Part of a small language model's weights: width 192.
Each number is 128 + 32 x the weight over its row's rms, rounded and kept within 0 to 255. Layers, rows and columns count from 0. Numbers have three digits each. The size before them is the row's rms in percent of the matrix's.

# o: layer 10 attention output (transposed), 288x192, rms 0.0326, rows 175-211, columns 96-191
# v: layer 10 attention value, 288x192, rms 0.043, rows 176-212, columns 96-191
# q: layer 10 attention query, 288x192, rms 0.0473, rows 192-223, columns 96-191
# k: layer 10 attention key, 288x192, rms 0.046, rows 192-223, columns 96-191
o175 095:148154130135176134129103148123122088110122139142090168116112150150153154144063119191134094132132112141110130091105151126088093085098138126096150116145134127124107114121082166126142110148100117087096102152158137108181164073179067133194160094111118121123142151107150113125175116163075163122
v176 114:158111117044140076150075098087120104140113166104231086111111134096106137123171184122089170171131130134148188124122159157140085149131125146084068206120147128116110185090138168148121150113076144110132154085158135162098174136109152109110137156195128172119085119125153092147101129216127086096
o176 126:119144118130119118139123157077032121098130102141090170194138094158137127155115106107126143122138078137110159149131148139087124156071127130114168078128093147141167218100143087057152137132195094123132120191093183131156093094148128129116120127090118108086154195189131116176197148099105090102
v177 108:134110119159144134071141117133145076136075182105205080108147085156101152119125109113140189153139108141126121211141139136140153088124143160138118145179123115158138114126171096132159107134177121091110128187117129126134163127174144145112178105110184122097156133102151095076142159136175106171
o177 109:105121126121152130156118083104132064167104096167129124158115146099176100136132163144089083123097154101169153095189139105165147118121197103135093136110112092102140132193126127150118139116098115158158104102176101131109105146131149096137134106110111135126179099133154138128105088109117157121
v178 097:073208156108116100189128123142089131084157094159125096148137103140063136127182107110135123123134165114136144131070092123088135096087113163073146108089097119145122131135113126127077166095088191096149143090155093191146201161173092109104136128189166133098126167134164078134133144212138145126
o178 101:127119144161090098132122158114116147114130127174148145077157112108157098144078121190139091079130094132138119217183191134166086136122098103127104095169124144163163122102107111102158121114162145113127084165097118114098111139084114115117134125082087122084147147111112148180178148107180089120
v179 108:108095092088132129096175111123145191178124105150025163152070108130171162165111116101158110108138081162156097143192136080176182115162153061142124099122105103089113112161141123153135090154181036140127114169090138126104116114121110135139119166130136152123166142115185189083157116073164157116
o179 105:157155148194132136097096090143134105113154156097114154122130158109085117117105124108116128129124195076109126084076118111098103164173125147155131167160194126113158098163139155140110138103077098115098182101134113163143162132127163144140153130150163128170092092096141117083044099129109103209
v180 098:110094162105105120123121128078149093076081138158220134101082071140178137082152147156080146138120188105146159152149164128121092155131041116137134212117093099138108130108136184139121159101179093073147118090089143116071165149151117128114130147132170129177071068107107118127123098195163072107
o180 096:103176131126123133162106146119130110152103150115115149205129134140130088157125136113080095127140095115115113115192144171102144067130190109058125120079101137137127133158099086124173130126124137133134168186146170123132095150158122080123188143126138078110148171150131144164184122071121157136
v181 103:083102080130073143093155104150211145120090142094135168136086113163113224151124076174117112113097182156113083135145179144118130108157120084130140131177114151127091173137096139128112092114134146203115071168121088058139139096137175098072099106137134184147159169099103104101141168192134157148
o181 106:154198159154157090201100118087134096091136114115072141144159161063105127159158162137134083150105104117116133109114082075121154066165143100107161170134127130176151121168139132116165105122124150117069142130189111162160235127131149099110151131122107097130107129062131147125097091100125155106
v182 101:145152114182159166124098185156122160109161141156162080117130081041149081160121141130131122126163125084117109190145142078177167151142126095123141152158108116113115112166162134110133148135184136152147119133156094121130125077142107190088097148103120112163215142103193128086088136151124138060
o182 098:113062122175118130113106146135141161153163128091112139127079129086115134132124082148129151139137191181169194076183129149177164106105156157109064103125137122160120069120117140112117147115136161138146138078144105106124120107109134144143174111153133141110178061174106127123122145142199125146
v183 101:192093135176115043076132118119117105130088093093128088058134066112168131142117149141108131166126103185123155113109139141086181147119185083190145103135156160094110133086152172055134148127131157138116123127133137157140075127147182124117168154165134075116146137124091159139050110131160091128
o183 103:145159068072181189120154115151095129136109129130151111149111161140081135145083146096098123174120146138084089128172136107138077091068101149113143131095142124114071159165105130133058077109072118141180105098117173061112128152109142155131144133116159112129133198113199138125201119111098177142
v184 093:106158134163162126145172178118117169091145098181128126101135146121114168115064106104176139092104085090174112134181079140172134149106101124134164109082155113102203110185141104180133132095108125087114125071071073168119134132160153161071132093132105128133147162128135141101151152098146137154
o184 092:102154191139075074081115121125142122143152128131162103056130154127141097128101120212093138129138191139142101151162141107160122104141098088101108099075105109094090069152131133171096135160116166145120097061164083061092120150125088123128160102153098143140088105139106103137119150155119094120
v185 095:209147103178152138163122137137091143136089139166175158107161093105090093177157112144142178174102080177172149168182120115172121183120099142160089145111099152106121102113185106139180119148118098081171121166121134120156097127125170121138151106124153137120187129104201119095056081181095103064
o185 095:174118128129150072132109140153104092192160087119081145098123133117111169133122133085109106090168193164127189072165142150126107118048163108101107121209145120140134119193171136121072084157099113116092146088108118117123115103142142106197194121115086151132157111161090065170125103063126157124
v186 097:153088098143074129177132114169142179106121133149044114160087078121164053177159088099098105158102168136088133105093133107086117131092102126169096109095106121128101084117158105140142098117092153103139087124109149128174083101110124131088132169160076122097185112134146163113096072090168062094
o186 090:141092121152198153093143119164095119159147075074078130083121172097059118166107102141137117114123137174112122155114124165117123067145112120105157133203179162152140093123133136100131085142128145154171106137130146122149106114089136157147142103153134119138107136092099170108141087156128192152
v187 102:123120133193200093115112129140072144178072190111134154095110198128122112139119113162190174147080099160133133128153109149164192170127182129099148097152155117144137173179118115160098103157165031145096172180110063136082129159140101113159112124083131146099118148139079121171116104107154111166
o187 098:099155106085114127120161132155141131135129116136174073150135119130128151103130201094145153137142125105130113073146120073130112157123138148180072150180123137113095100116136126182093146137115088090132138133108134138137131134167174173162090128146085119126143076139135070112127100188104134122
v188 105:124118122169095076155080106094185153175132152120179135165084084111126198108146138152144093123161095147142124114084092142132123137121092114104179143085190097089107111156180135137147105137128156095165146132114078178129137162073179108188150125163127152076114115099157095208169163118111050146
o188 106:099118138116151127172134140078070092127082131239141101129169134106138117107102089189138124140094155110113111117153126114120071106057131083149108176133155095174070179120124073147117151112069084171112106125143125095133102136163076143151114111106122099109155172125104088137108116157086137177
v189 100:148087113131118097111124085115112099114098131130165159115143106072125133114141149104054149125161136082125162160124095081130090153093135167106079203131098095139114093067172180135177155125094121113103152114098150092084164126134170123130162164180127161103119100102161163079128107176090076087
o189 097:117115095126110104130144125092030151100125113072097119221112156186102113134108142141102124113141092197118134140159150105112141148158137074098165058114158133131173174117125098136128099144170066085159171143171167126108093103120102107124132151095111110119124122154135150162168125067107115106
v190 104:155119115144221118131116134068098112055132162171181143125133142120132171136175151126092115104094132059120128155134140103094131143107126159178154168101089155155159056133152155118157126095077155107084142105093143149067130116081088119115130084149110101124064118138143094112135141088140198153
o190 094:105108139062058134139171129086133164124140129154185102094086122135168111098124104086137133162122141140157119136149074089146109207134167121084102102125098172087117180053143156159114134141168108131170149139152136137047141119136140066113146175129149106108186111190142156162154168085116076107
v191 116:102141106125126088161088121117133145175104176089124105124155172139080148122172116123118124155096145123124129070104078117106094128132081141090108227093141137077132174133140191131102142102035108121092144159146102175127111132124108086105157122189141193155070095114154069168088115197122123126
o191 110:153148143089144125148102151108014084106130142182118150178129090135126155138075145132128136156119075152106131161151158114108138166085129153188160090150158152167145195096128052128124101158139137129091061174118174173098114156141141107162090117060110081107152224161159109177153139100089090117
q192 087:121140126153091113165184137141164166045133109082095193207153145148132129202076109129132105111096143112150114146093119149153133126175168127126087188179170098149157141099114165110077133102133126098098121141161115092111169176185126109113142109122209083152140141127122125161055155120083159157
k192 087:154153112173135063156168136146155164125165115116079185183153143101078147117081144112133094172164135074123097090124075139116135109121156072200133212123161139190098073079152170060093153133098190133104080128170131114117108102118135142101116150144086077093148117132140159132100152116146186093
q193 076:073122102201125114143094154124126134120147127112144118160111101135118164139117150102134101073115092142115129112206104144129139115090097170100090110203112233099120116116074144107125125140106112138099091109150105065153074104098130153142049046088128111096115144148126124112127180178130152101
k193 072:184133156120128175128076116170082171081080108087112107124195193161156123142126134099048146163141158123123141103169176104089188105094134112092155099121090115160146172115097176116149142168131096107158091161132145093118122155135151121112171110132107097117135153123143154132138137110073124120
q194 077:126115093148059115114144110137089173093212118093141078092102169059122185122113176104132135166098130112165147131084131174081115106120139058072148103084116094072201177120148166062088169073179093107122067100079113130108175101115107205109134118189143123160128143153084185188160160134172124124
k194 080:168097176171110106129160114154184172126215163106141138123167118128134140123158126086114183159108102121154115116161176118143142133051144213081109180160087213155154091174161125156154143070134114138118130117124152181152135125131191094105123217102184118101059129117110139152136145151121113135
q195 082:137175094166137088142158127095169065104108116088124100113095166115105066141083147149104062131135128105169213115139136119088141187165174144148117129104120137072112150186131134102175114130149146096089100118154158107070106085072157154112091123153124099133156166143157115157106078120070149042
k195 088:091098086070100085133140105121119143103089122155160118141118153164130157189105147123162076100148160196171118097126113081113110055165128130123118118159148104086095148112123118071143090136207130165189095128107118071130145131091100112118121152170117156058072156125126102100109096144165162177
q196 084:075183095140102088096148167087136175073142194188123152125174085107093124137076119088107114121096184104173105158126111123107129116163135109135083144112109118151107146179115129062173158081155141135125097074175064173112118160136155125104054112068128079134129132141125117159064133105133117109
k196 083:096123086130127114069132096152208102125141132110097132151091124063125084154105177088183101158143086137088127082084129146134105073162122094150093125135166141069105151109136145159210119114124124101148225144143104130107087172177132118097115136145138095138124107121101185151137067128114178123
q197 079:127135171149091124126055112136116155154121049138112126107092119083138142131213167168083137180128079080116169046137190060124125114120146112142106077076049123121169135154120130047086110080158161124128089093137150174139123104112150126157154109168103105137133135081104110164102141155140196108
k197 084:115141102039211163111133155148178117095125179133191161078123119140162137117107074077149131105079077167114100141119128140136143095179176125130090120113213133100094147133088117187119155113158079162139137176137183088158091166123082107156092087123109114097149135177196138133121152137150099108
q198 095:114143138131081171135143123116162142084080124066133098158130143153167100129113120098085165123162128153135087133060160139176123128142156154123114133126128170147172086119149153201100153127088143172157067145067133110078151112081108129077092153104171105164111092121108119160103120138113145152
k198 091:111103084197109115137156138106062149155149134167132075122099112109129173130158173119116163166112128147140160101130112166120102125141113080116115107109144111114153148103129138108181116193108166098147062130157108143102182137117168145074114184141155134123130116057082084100086122090184105083
q199 093:108166110150087096137149142074128116108074111174153176136148086152139122156094148110113105111156150063183164160102075099111121110181109151154114114179164164149069143138071147130207193109119108128116225156162139110143135127104122110088088117126154101109052105099114115108133126123094111154
k199 099:086133087147086128135203109061166139152093112166141142162070151195113082140136133092110056090094150125091112155105119115106114137127152053159131148124158138083129108104082124139168129069123179135177151138136099181148186123125110075094116066089193100129147132078080126144167050151154165132
q200 097:170127179118123152171106124168111089163118091128102146137101104120098165140173121084110180117117141185167150121069094124134134108073104111119111146127151108127163116118156152203095090168152116123111073103150107159065141118132110068140167155158126128142149169141149118176157138089126148146
k200 095:170128148105097141125136124140083192166083115116125111151140109135136147092142124153110215183118107140141162121148122127144167097106067162127117146089159089102129144118110148117119193161146121112100056129141118155135111080156157165142141188170110118117176137130150094117106129109103122135
q201 094:106152108139142071077145202117143097171081136149131105149133151162162083166080135126060130064188203107138149128124126172115079120096131131103119096116146124195112123084072137136104171167144110131133091186141115136074148146072162173121080134109167148096097066108148153149089146125132073172
k201 101:112114103144140132125145110122152131103131110199057149132081143169161074141108111103119077119066115062092104190124098146100093152134140100137090155148162126086117157140107185214160083161132181099114150129121124177139128153136130052087126058131187124115104134130087122107086047122181157087
q202 074:127061207153168149110139127145142137127157132184198104137124177145100137103116117100109132153080123184109187124118137159156110097100139172162128140127131181111148139131149111124140140123125163166113132105138115149060154145111171036131116124080115120063170113126176151172048088089127127086
k202 087:152098142164127143117089144077088131116123142163155075173108115085112120151153114133072122097162116119143181134166131116130139109146126119120145070124143160117133095097115112056153166075061110114173160155121146075085065135119174158183137155109141162130132142192186141127130169102090159125
q203 098:126090129151102168144153121173102102189155092154105084139125142162129129089136145098155134109080103171126140114099133088138126184142106133120118119140083118093181114123153114177091099142144096189139061112083122131088112042121151086154156178125111175148141140172122125142192102127101108124
k203 104:165153119135111160156151141192118179184147101139137052095132132095158168085145116217116179164126173123125107122120139084147124110143092142121115103149138115120119099049138122169152179165157052142113056150148110117088139113143119095149154157134101155160146113165108143109124172117121109128
q204 105:112100102117192160107122133101195129198143152186127127102169136093108077157111125150106100079167145108091158161156156110118076151108134132149126167121211108172122120120099129167145199081154127094177059129169168157101142152115147189124102106144185119141143092102093092146028108128147101169
k204 115:155114103112179163129127133126110098152160161196130180072129144145135101134127175117097093114094110138056120179127147120136160123125113147211162173161145143128106172127095105172190083089177146111152121074161096112112184171167125122110155083050149102169122156069111091141115128123157096072
q205 107:091099105110121165088129152132099216099165138138140109140161105098157181153115123163159118138136089104106153072143102134144190096158103116141079097124101126125110143169143145110172172101144136115113202174163144107144108129131151114124151136076088102040124076091134103122087074161140082111
k205 098:130098135129146114126076159115128123178092117117149171120158179097137069096167119126103129159142156081190148154147153128144107135130110082141085103159135131188206161144098173162140157036126103111101120166162088155165137114071149119171156186101132152145123125163141140150116149127108106159
q206 105:177128117125128116099128206103220175176127130074173131089152171139140165140144112097141184111103188177154141072133114171146116173099109163075132093089153076125159064131174087147097083097083097137139095100076103153119107114102136125157127085077100188100104142142142084130176135113161110080
k206 103:106090155122144128095108174155124128109172172183109144125130100133110183117160121068153128077144148157116108101112111134115081124119080142111165181115136076082109057103117047103109154111126100159131074117085141182130125115206130153151140065097087153118099086138101147180167101104130128100
q207 120:097131141113128140059092114174116098165099149128119176078083142187144141143107103121093138104077131211076072126134111139165139094178115131083127094082061213103157072179143130131159143117153103142103100106111125199198217119134072097096162129151198093097149099104130127081117123118145149111
k207 114:134165112151116093127059114132167074136134160102164152104137167124123167163133074146147161158132181232096139095069132137140170161134114109034117107131095150144153134116138149146150141087066144113106147083128123167192172139094157105142133102090166106068090133079176070123139149150202132108
q208 128:132111092114160053161122131122178155114116170122128115099190099166204079167103093069172144120129121144164195107110103144150150117106209144079091176119131106121136121160110147127090128151057124134126113156104084136115101151167152149140160126122112193068130116126060157131104145165145171106
k208 126:098122074061132111135138115132165158094137169147170058105174124151148079119112109049164173157148144156166158106177111108142116141095171095106138203126140099129131147127075168168118114084072137093112067115106127111105090088142141143126127125134097121089133121144054163184089138133149170108
q209 110:154117113152165152125117122123133131144154109151161202147087140069097148069124104079115066093124118104103132122112146169098116133150117161175194186099186121083130169122176122134168072136104170075121151091086144127170159089158116147071136169103118141171180156135124150121195096083118072094
k209 110:152136108118141195120078115089120089114130141138174191077143176104114098069088086098078112105156161148127159173134142102110173121103120140186149128172143116122135164166122102131108129057151159091170118110136105113064157084159119170127137173136108171180128149165146104151111185123099161075
q210 122:184053126163115100165081160096122193158128146102150129142158150149128133118151140115124131099173130122139138038107117135133122107152160118110089101066133183121113107089120179106139137206133168095160117143123099093085140165126096100071121122083093130085079067135116099125139110086195163067
k210 119:139078067129146109149109143072136142097091127121118098091140164127132087114174153091140143086143142100167175105163125091116122075158126128091070092123148147153141078102187255107160168161132165115144159138101129060135126130114124148141134169083123183095147134130127101137139156100139223078
q211 127:194160137069140099130103111114156120142145148070137135138117155098088111088137132128083145164087111186056113094119145141097183194152076143156112057068067124116116103102119111171090106119135139135124189056104156157132126136164128170183094095114085123117146133109146111157146179081099110100
k211 118:130134126101146102114115050152149101139171139120143184196099132130061112107102127089135135134108091180109071165085119158120139205141083164168161122085138124090132140153166208114094111084161104153127168109097180170154129138146102175181110065114119159097123162124149131128141151153095102076
q212 118:166113094088121120115152073134128134202088196084121125076141130108184146150104202158188186127112160116125075149099084069154124139173118074050069102153136175192089149081164172138120084119121113152069134130172110117158141103134079068146112173083157113113099123171190114090136119107176158160
k212 120:139134162121096116138148087179113164140129154058123098081127109065124165148158104131131224151134164073142104079147106110102144164109156121090050105157103113116088150100104105194105118187133111126086154112125135168172087103103117061102119129102136144087129094179157113130074118095154116141
q213 134:119126083134101099107158170098146132152102114146125120129117091164138120153136133163036102097129128136110109097165127059172123093125169110079114136110152093084163051078130146177144155140138153115132111145149114123073109189125132139110149109160162113148132075106097156140107080084192102106
k213 124:117148083087099113129166139145109139126095114157110104118124139138238076175174097162060159125106123150135077128166117116199132070123123088089122061132140157176151084107121206164132139107109132148182146131134075113088142130131130074123107157141146145129161112110076162179150138087155100147
q214 123:102143058184151174116160182155150128114144124149103129151122144195151162128107088132124130104135183128177135158116104164174149130078134082119143177127137130154118146099088150107125140147162173118122165173117100122092104144100110147124193129099165129166127117168121130168188135116157104131
k214 117:114122156143121137119151165199153135124157114138106080135112104158080128117084083179185135107186165105160139120149116143168080094097139133131099114139112148147092136117089104118130128165117127146114194110127043103107166172171127123129109133085161126191160141140095158199152128126136135112
q215 135:171077135045168122087153098165130093143163168166125105163181114125165124142088147162116129169071115183119143158096168127179178130141111068171135137158101096179107140140147148137082138100186112118085192112185113125122104221111118113136131138095151083163173153115110138123126116124128085134
k215 127:177155182059146122106135048185108056147179142160124123147206140114133103140084131131162160174071142113130145156097110137147156081108119087165148142162118110160134130122163168138140126139212133127114146151164094123112116168169115133153157177125156082161120132155074131129131132110136083121
q216 119:199110142096139107099093105077116065116162083074110152127158105120030149153182146132128077105103158142084149139169116098084136114168109105120139119115132157157088118118124122139106082199190134142101188104142169137128140137135071154073111132103097119103151179092155105129143116157148123089
k216 114:167171166097096097152089117052085069138132101142165198160168141100080090087113131062125125070101126123148145135132085148116135160165098187138176120107173171150180147136203141124152098150099109167139239117102156086082130109121133189138109159146154146109122157166167139126103172116122171149
q217 107:177082194052153120129082120111175135123116093176164096119204154067105152157132131132170159131109120170164210127139128177126138108151104139182151125070121149146153158119107151169134071141196114149177151139151146127099090054117157125096138129152106142111119154061118145161047087123184142084
k217 110:157099199128120089143106111080140073140113087143152121119209168150070063126154115067096119129137145141115100148120113145065119129150109139132130107145144141162185110192158134108118088086131123137129162150126138149114130135137144142147122086155107138066083157146126116236094185137167145129
q218 127:136136145117087069123114139123153151124131126080112136077172145090145144117126093094087112187138177177166138150145127156124109138080179111081165116132171146075193160154143118122140075121084147163111096090120096098077157071121186110096171181173154126059113173159107127116135134113198159075
k218 113:114149063118130127124141110091156128128137095148127112072123122110190145150141128106099140091108146176088119095156113112131143099131117122110118071136064096084143117174164104127076129129164104111176129132137140159060116120202134128094117098141150125082048104160103112146037086145156128069
q219 121:108153106155116163105075134156129105116120122065129175133065119115084129126131077131130056135119119135145154121182080099162169138106169148123192166077126147036190082157178137132143144124152103078073068111108187140143168147126132142099105120092156146165164105130136216135125127150082122086
k219 115:148133125156115107128072131105092137089090147085134210182100113118115118133093066071074113137117100226178237114145149129097167141112125144110143152081166147089162131127147165124109140106097111133105137143124113056124182113126133155123092151140150134132117117140137166128134122151093111054
q220 123:138141124133100142169152117132120090056123143121129131081164051117140117142064075121136153153134101076099145153099102130148122136138139080163128161085140106138121078080066166084092153081152126098081109088124183177198107127163135116138083090117102139110153068108141187118085147111167133096
k220 123:073089146160147109152116080112120099092103156110157182079153094123107107118128073067156155188117164107202118137113170169157122126126143031170151166119151148168161127161109140053130140078090085122143129115080137183132100160093147127121119091143109150167161162146079169142070161114093105138
q221 115:093162118098141184077132167146120106108146190080133099126175105108135160116109152154093176110154084140180112212147144097180125127109111117071112176089074123082102113112095062114122195128091116111143183164145077099096081194095120095115081135136126172194123146090122126105161118135153050124
k221 117:099140135105148147083094124186150121136143131047193156178136177109126135156085147142063132121165141139183132132096209096100104129099100108061119169144174093100132096098146082116105097143082082131118180105158096058131102213104178117151155112161075132179080135136104144115173133112104088153
q222 113:157107051085134112118090140153155142159138127119077124141118140111135102147088122123170129153106188190136202095128079177122117171137152110124080127092122130159182159117170119120132162128209188127168130138135140142088187104164143158118158127073130093144140045140086083163126156161131078117
k222 118:169114093113128134107132118140129122176126113120101104180134120122121140145088147092142139175132150207134122087085088096128150089124179118120078140119115144132133170129079191199163107108187176122130081113146126134098196167136096157117138147071154112102161113144128153195108116123149172119
q223 112:136181125139161195159065130146130102198127162171116133114128145155153115113125118143098178133102114186077134163047140113144132140121094201140114085111075103102090108135143097128119137132057108136087179110146094152199157185106092151158090105104176075122143151149126110060163127111121113117
k223 107:165196082067123131156147077131120087127170186149096134130139093109181142154079144143108118123141107199104125109121119130195115123146181164198146101096154124128084118119126135166144156153095125133120130129161104137175121098110114073161105140081141104153126145099120101079160114129081135145
v192 097:122103161115124168099147079141154133116180148143104160194102091154196092121128134108128157096078089103080098158109146161111069114110174155125197124091132102161139171125111156126112113132138200121162116077141141148092136097143107118149152073044150148147111076124111103081105107125119148117
o192 097:133139099168087117069110142151138131115125102138102108074144137118136150133166061138104115164164091191153116102146113181164147176129066133135078106172118110080115099129146144178141121126097108087104143205126140112187122115172117137157161171245123120136152129137137219166113179086101109123
v193 094:126094148125101104094145101156126112165098127080102139165144103128060124146058094131107077173176200152132045145124132173080111132110088135131158166129126104108115145127192113092125183091129074150188157140185142098108103151130128138064136106096141103125166128140162146185125084167167135103
o193 090:179156140094151185118060079083162163169245164173170135099137129081150143133176160062156150147080098069114162115104163134141133171120144161148126102161136141131109147109092091140077114102097098158096115159094142167178157107119083162120106100168155153130097092159160110129141107160101133160
v194 092:112134123081183121071129118066121114087101181138100150167128096161131081099141145162095092166160070110173079181144134190163123110186146126060138128070166142121161118166143081177115143111049144144140099113156128138095167143144128104154147132152054149082130185169169147153073066113171168143
o194 087:144164151157120130095216138131154109125181100140176096157167122104178167150134111117163154163095116113150138107018156103115182137113122119067084096190120145108163142078103198132136141147143143128176181122122035122133129125144169099118140123065146145120102154087080136131167134137066127152
v195 091:140199141088151118102163136080120119104163082110136132141174150094113146054071126132135123114138103171118091077148171098130094147155154105083027089120097117090111165152103108101087167176157184164159124149113086143129166136125131148165105084101172093122202115137103105116099127160149165127
o195 087:133118117178123144119128147155115116122150143084117169106141101146120139201182128118145158119177121131108135130147151151160123103139103109125143140140193135185202096082105181068152096120099125071143182146138167088147114128106134117125160172076149156119054120157154155125131198148087047170
v196 091:065170165134127137209167108119137100121151117110122116100124087116144121080178105133162100229170189095118152165146208146155075168112140128124065173119119114078082099165145131072094168124103152175163109135145135179176098120135155108113126116125142077148150076117116125154099142104162141076
o196 096:186096123140141111089097133103130182140167155100169152103136161085048183129092150114069129095092101144089110164100127140145130129175087159132178103093157113172168110117129177131116063152173120160060134122105146073099115058094066099041145160091107129153114140120135117071202119178120138169
v197 094:119101145162130174101090102131150134089077093101183138131191110087135103098071082152094134079105090166107139140084129138128117072218101101082099089132115127121134075079168178145106102108104128121104125215139082163091127143067123114146117130104091103127127114121105095174141127127142125186
o197 094:107107174144121118154157125104154102091156096170109083150094148128122124152121146146184112139100145022145167160125124112153138106079116107127120173134142144096128216090102085093129152125170094131140175081107165144177117177194148160047109123098155172123130150116159116133142111124125146125
v198 086:136118142167110188125133119162118080146163128149156157062190129110151097084121149101134138139122121069120136110068122161199165090128068130119090135081127129089185138156128141146148134188097136106087125126133149141107142099156062106162095090099121159152116128145117132113055101048117127146
o198 082:099101132148125094159118127142069132086109150089115182151105113103150160135126101124059107124137140166185171144094160202153158199179109166103109101128129127139124107148113094109141134155111189103189126113150184125130098188136191138127171192177115156127124143083140155150134194132117079095
v199 093:124146103154118102105159039077157141083164112171149089089149195142125153166103103094157125133062092067113060144123172078165155188125150093158089144123128133155123105099139109109175098138139150153109142105067075121114157118039151069164178123139112104092085130142119148087144093097129139117
o199 087:112144150148079127161149196099099168128083105125140191125102087144146064112120155136108093104125129157099145118113090109100174075196145140079135175144129134164153146162054127159095120137112122112228157162161146117168193185155164068093149118139128127180100158086100155160162112126085110119
v200 097:136173147090118077101125154124145137177096178151140147106099183153116114080140114176138180132146063117161086161155068148193145091108084085107167145149201122170106120165106123141140091099167121071103176121085137145090092068052138158164153145165127177160150093129130152113093127136103166135
o200 094:104177139136151157070109110160098135089098103112090136126092157128156122154126094098106082145079111171119123086075125087098119100127137118110119177118041133104077165119148121116132138138098097145136129104157135127182112144150152144139139132135144082110164163064112174121077118079115126096
v201 092:137116105140173098178128170163121111129160107142112125118133174153161138121148159125145101200140112153102169093152124117133157186121113128161128129135135117116201135150087124134183097093073093122115160106033077115138059087084135080157134173115115163098122078112125153101145115140073077176
o201 095:128138146141098135167158160110064210148029135124112132161120100116123105145141075120122142092101148137115127076101133127113123071101125124137134145089142114110088103196173095128111132125190100136169104155172136129086131091125139188125128122056160089117180150053114146117121143123121109114
v202 092:087099130049139089161119119146090127144118159147119061136140091130157155098208148108066190121118097158177114102106154105126158123180097138128072071118124094155122077114105173144155151137202117172129136140136203148111071103129174166179086112161113114100110159098123110107091169187134119165
o202 094:138113111167172115142130130118134102121116100155160162166141114046048144155088123138176124139105136149147156134159106098154124056095102089129188148124124153152131220151191127100131141151112105128088162162093142136102148107179149133065115147083132087109148142113126131110148078130090140130
v203 091:070159164110140155144168130199084076148172132109089127124140172178084070073095029097114081172139183096154149042142118120128072105144123112131078149102129124101114123084124134088116153097078056153116131115136169155131160107132135134100153161132094182181111165083144138140151111137155144080
o203 087:178104084157104119131087087075180191150151123136172084111094142107108192166169132129108133066157111154128090200099190174150121138157131162116144091121182124169120092157100136166120077167137149115084080131108114099111152103090132154060147124163159105136095113141065159108126117105157064173
v204 096:056053118094144102094131121145079157093055102131131141189114115101114117198085181143098103159102106128212189095122170124154075108155112106140103134130180051129131174149117143116112097113127141106114142178145135154110164108124151167150178136161186151103116119132091107133100083141104129127
o204 099:158130161158101107091104086119095135095140148169163109177142087111126100119115087176140086138148152086053171082117113165157185189108118118159128162141169133144053085131101185120097178132137065167174149122138126124140087170193173175165078120146098172093119104168180087135141111099157134137
v205 095:149134090161137154095099120094148150130141127138130089147157128162159126108156087168171128110122175156101195136122171145176130115134161175143182126171184171131176158091179096109145141148070081100153111068170148133134104106170139174169067122129186162128142154119151176110142180065129139156
o205 097:115117121099126091096160171149164084065114146153088181151128160157150182078130169093132182090095122094176135145127108141129123096117141144185099140068093093074148086140109078101091211129203158163104122090136144190148141141159128068129081087137089146123157129119086098085155123146142157126
v206 098:151081092090095129063110119144127192109163194118184106140140108102111136181072168101159154135172089113161101171116140144108114032171128158084128116110167144172136180147108146168130147104142135127137187122156118163099128141056206132171158136085178131117143166113112137106102177135162057136
o206 096:108148134155117092137146080145149048123092085198103124127139132111182076112198124120147101143099150087120148080123122133100151120076142119142138146131070117084072134124143125118138228130160112134127154140107128172150132138201094179192074101180123125132145111158158096122105119139078187102
v207 091:173146087111136149153153088169108154123160156115158092088159162100138144156118108122120212143200091094086152101065135152173177106117087173089064073112151113152112141163107171146116086079123122118157104135160101126207112117151162149135087082126110086144091098109189107114114147085105186127
o207 091:136119132164075109073137117070100134079128122104169179151125145089113162134121132124075084127058099173139152073180140064100172160149125129135160111087110133071139109095128102106175207127129146114138137157130206180129143094073170117159112154150141150110092144211129160169128200153120069140
v208 096:170110087155100121093158174151114157129129103070149176170104103152153169113169063129150125113130124137188112075189123164094142099152210138153099161133140133093156142137125089097104114159074143137106119128114104143111118116070128102091114154116133082195135193167116176094116148120104101177
o208 099:134143180089145100169108086114115077173046123116131087111116190193148129137141174134150110188118147103125131175102141104134112073158114174114165119102120140096110135094123105150080130121182106094100117085145155099109133090171109128173093104106150133065119106091177056122122126126117142167
v209 097:125188190160108141102135163074129162160155166112118097127101151102157100107144147086178122173083165138123139167145136132182100115143141164188139121114132135093051172178071096139096126152145185175191152080147103205148124126174166158167090157101086067106092115141102198097114132049144106159
o209 094:146141147071113120191105113175081075105100133136134221134131166128051160136090112135082109091148126171160131145177148176096129185129103161101163118121100112104187139116172234188162133169134100089121111100095077104104105114150084134110155110114150132201157124143147085100209116166105129160
v210 085:154104124112162098152078155194089110143091135108149165086129162124103097146147118166179090114038152128098139058149171105063093103164116116095120065128109144120141150079094136085175184121098083156145197136155144131105167132156100083102166165146112176155060102101105051124147150135114138124
o210 085:121114142158112147128090139117155164177190096131126143131102136100128103135146169088163159143219125146129101174097156166168123144097125143154120174129150116131150096166169137131123115103121147109095043083096116087119110127073131209110139092150127120123132106135094150119084135138124131128
v211 093:095069097131120101069131151151121105147136087130046123139176107175091088108051067157111046093127112159093093125138154140087059152156110146185112174141081111138167203104109107147137168126131068185189137096121165093135175133101102094076133129114090098161063165122145062160134147172159108148
o211 093:114146111114150173179109099191185129140131133139168124126146110120170093170203167086201167131188149080152079172091127136138138145125173107098108154190177111142114125156109109110084089118126161088085106186097085109114190104135092183125095121191145146138139074147094129119111100105088155164
v212 085:123102117110127145179095161091122113084098155171187079076130069116130174195133178115081136144150133148141169089141120084164156105140124181101107107129102150134077042119098113098127068178140127086099127161168086143126153108101143148180166087177151097156102110125136071136117139099103105128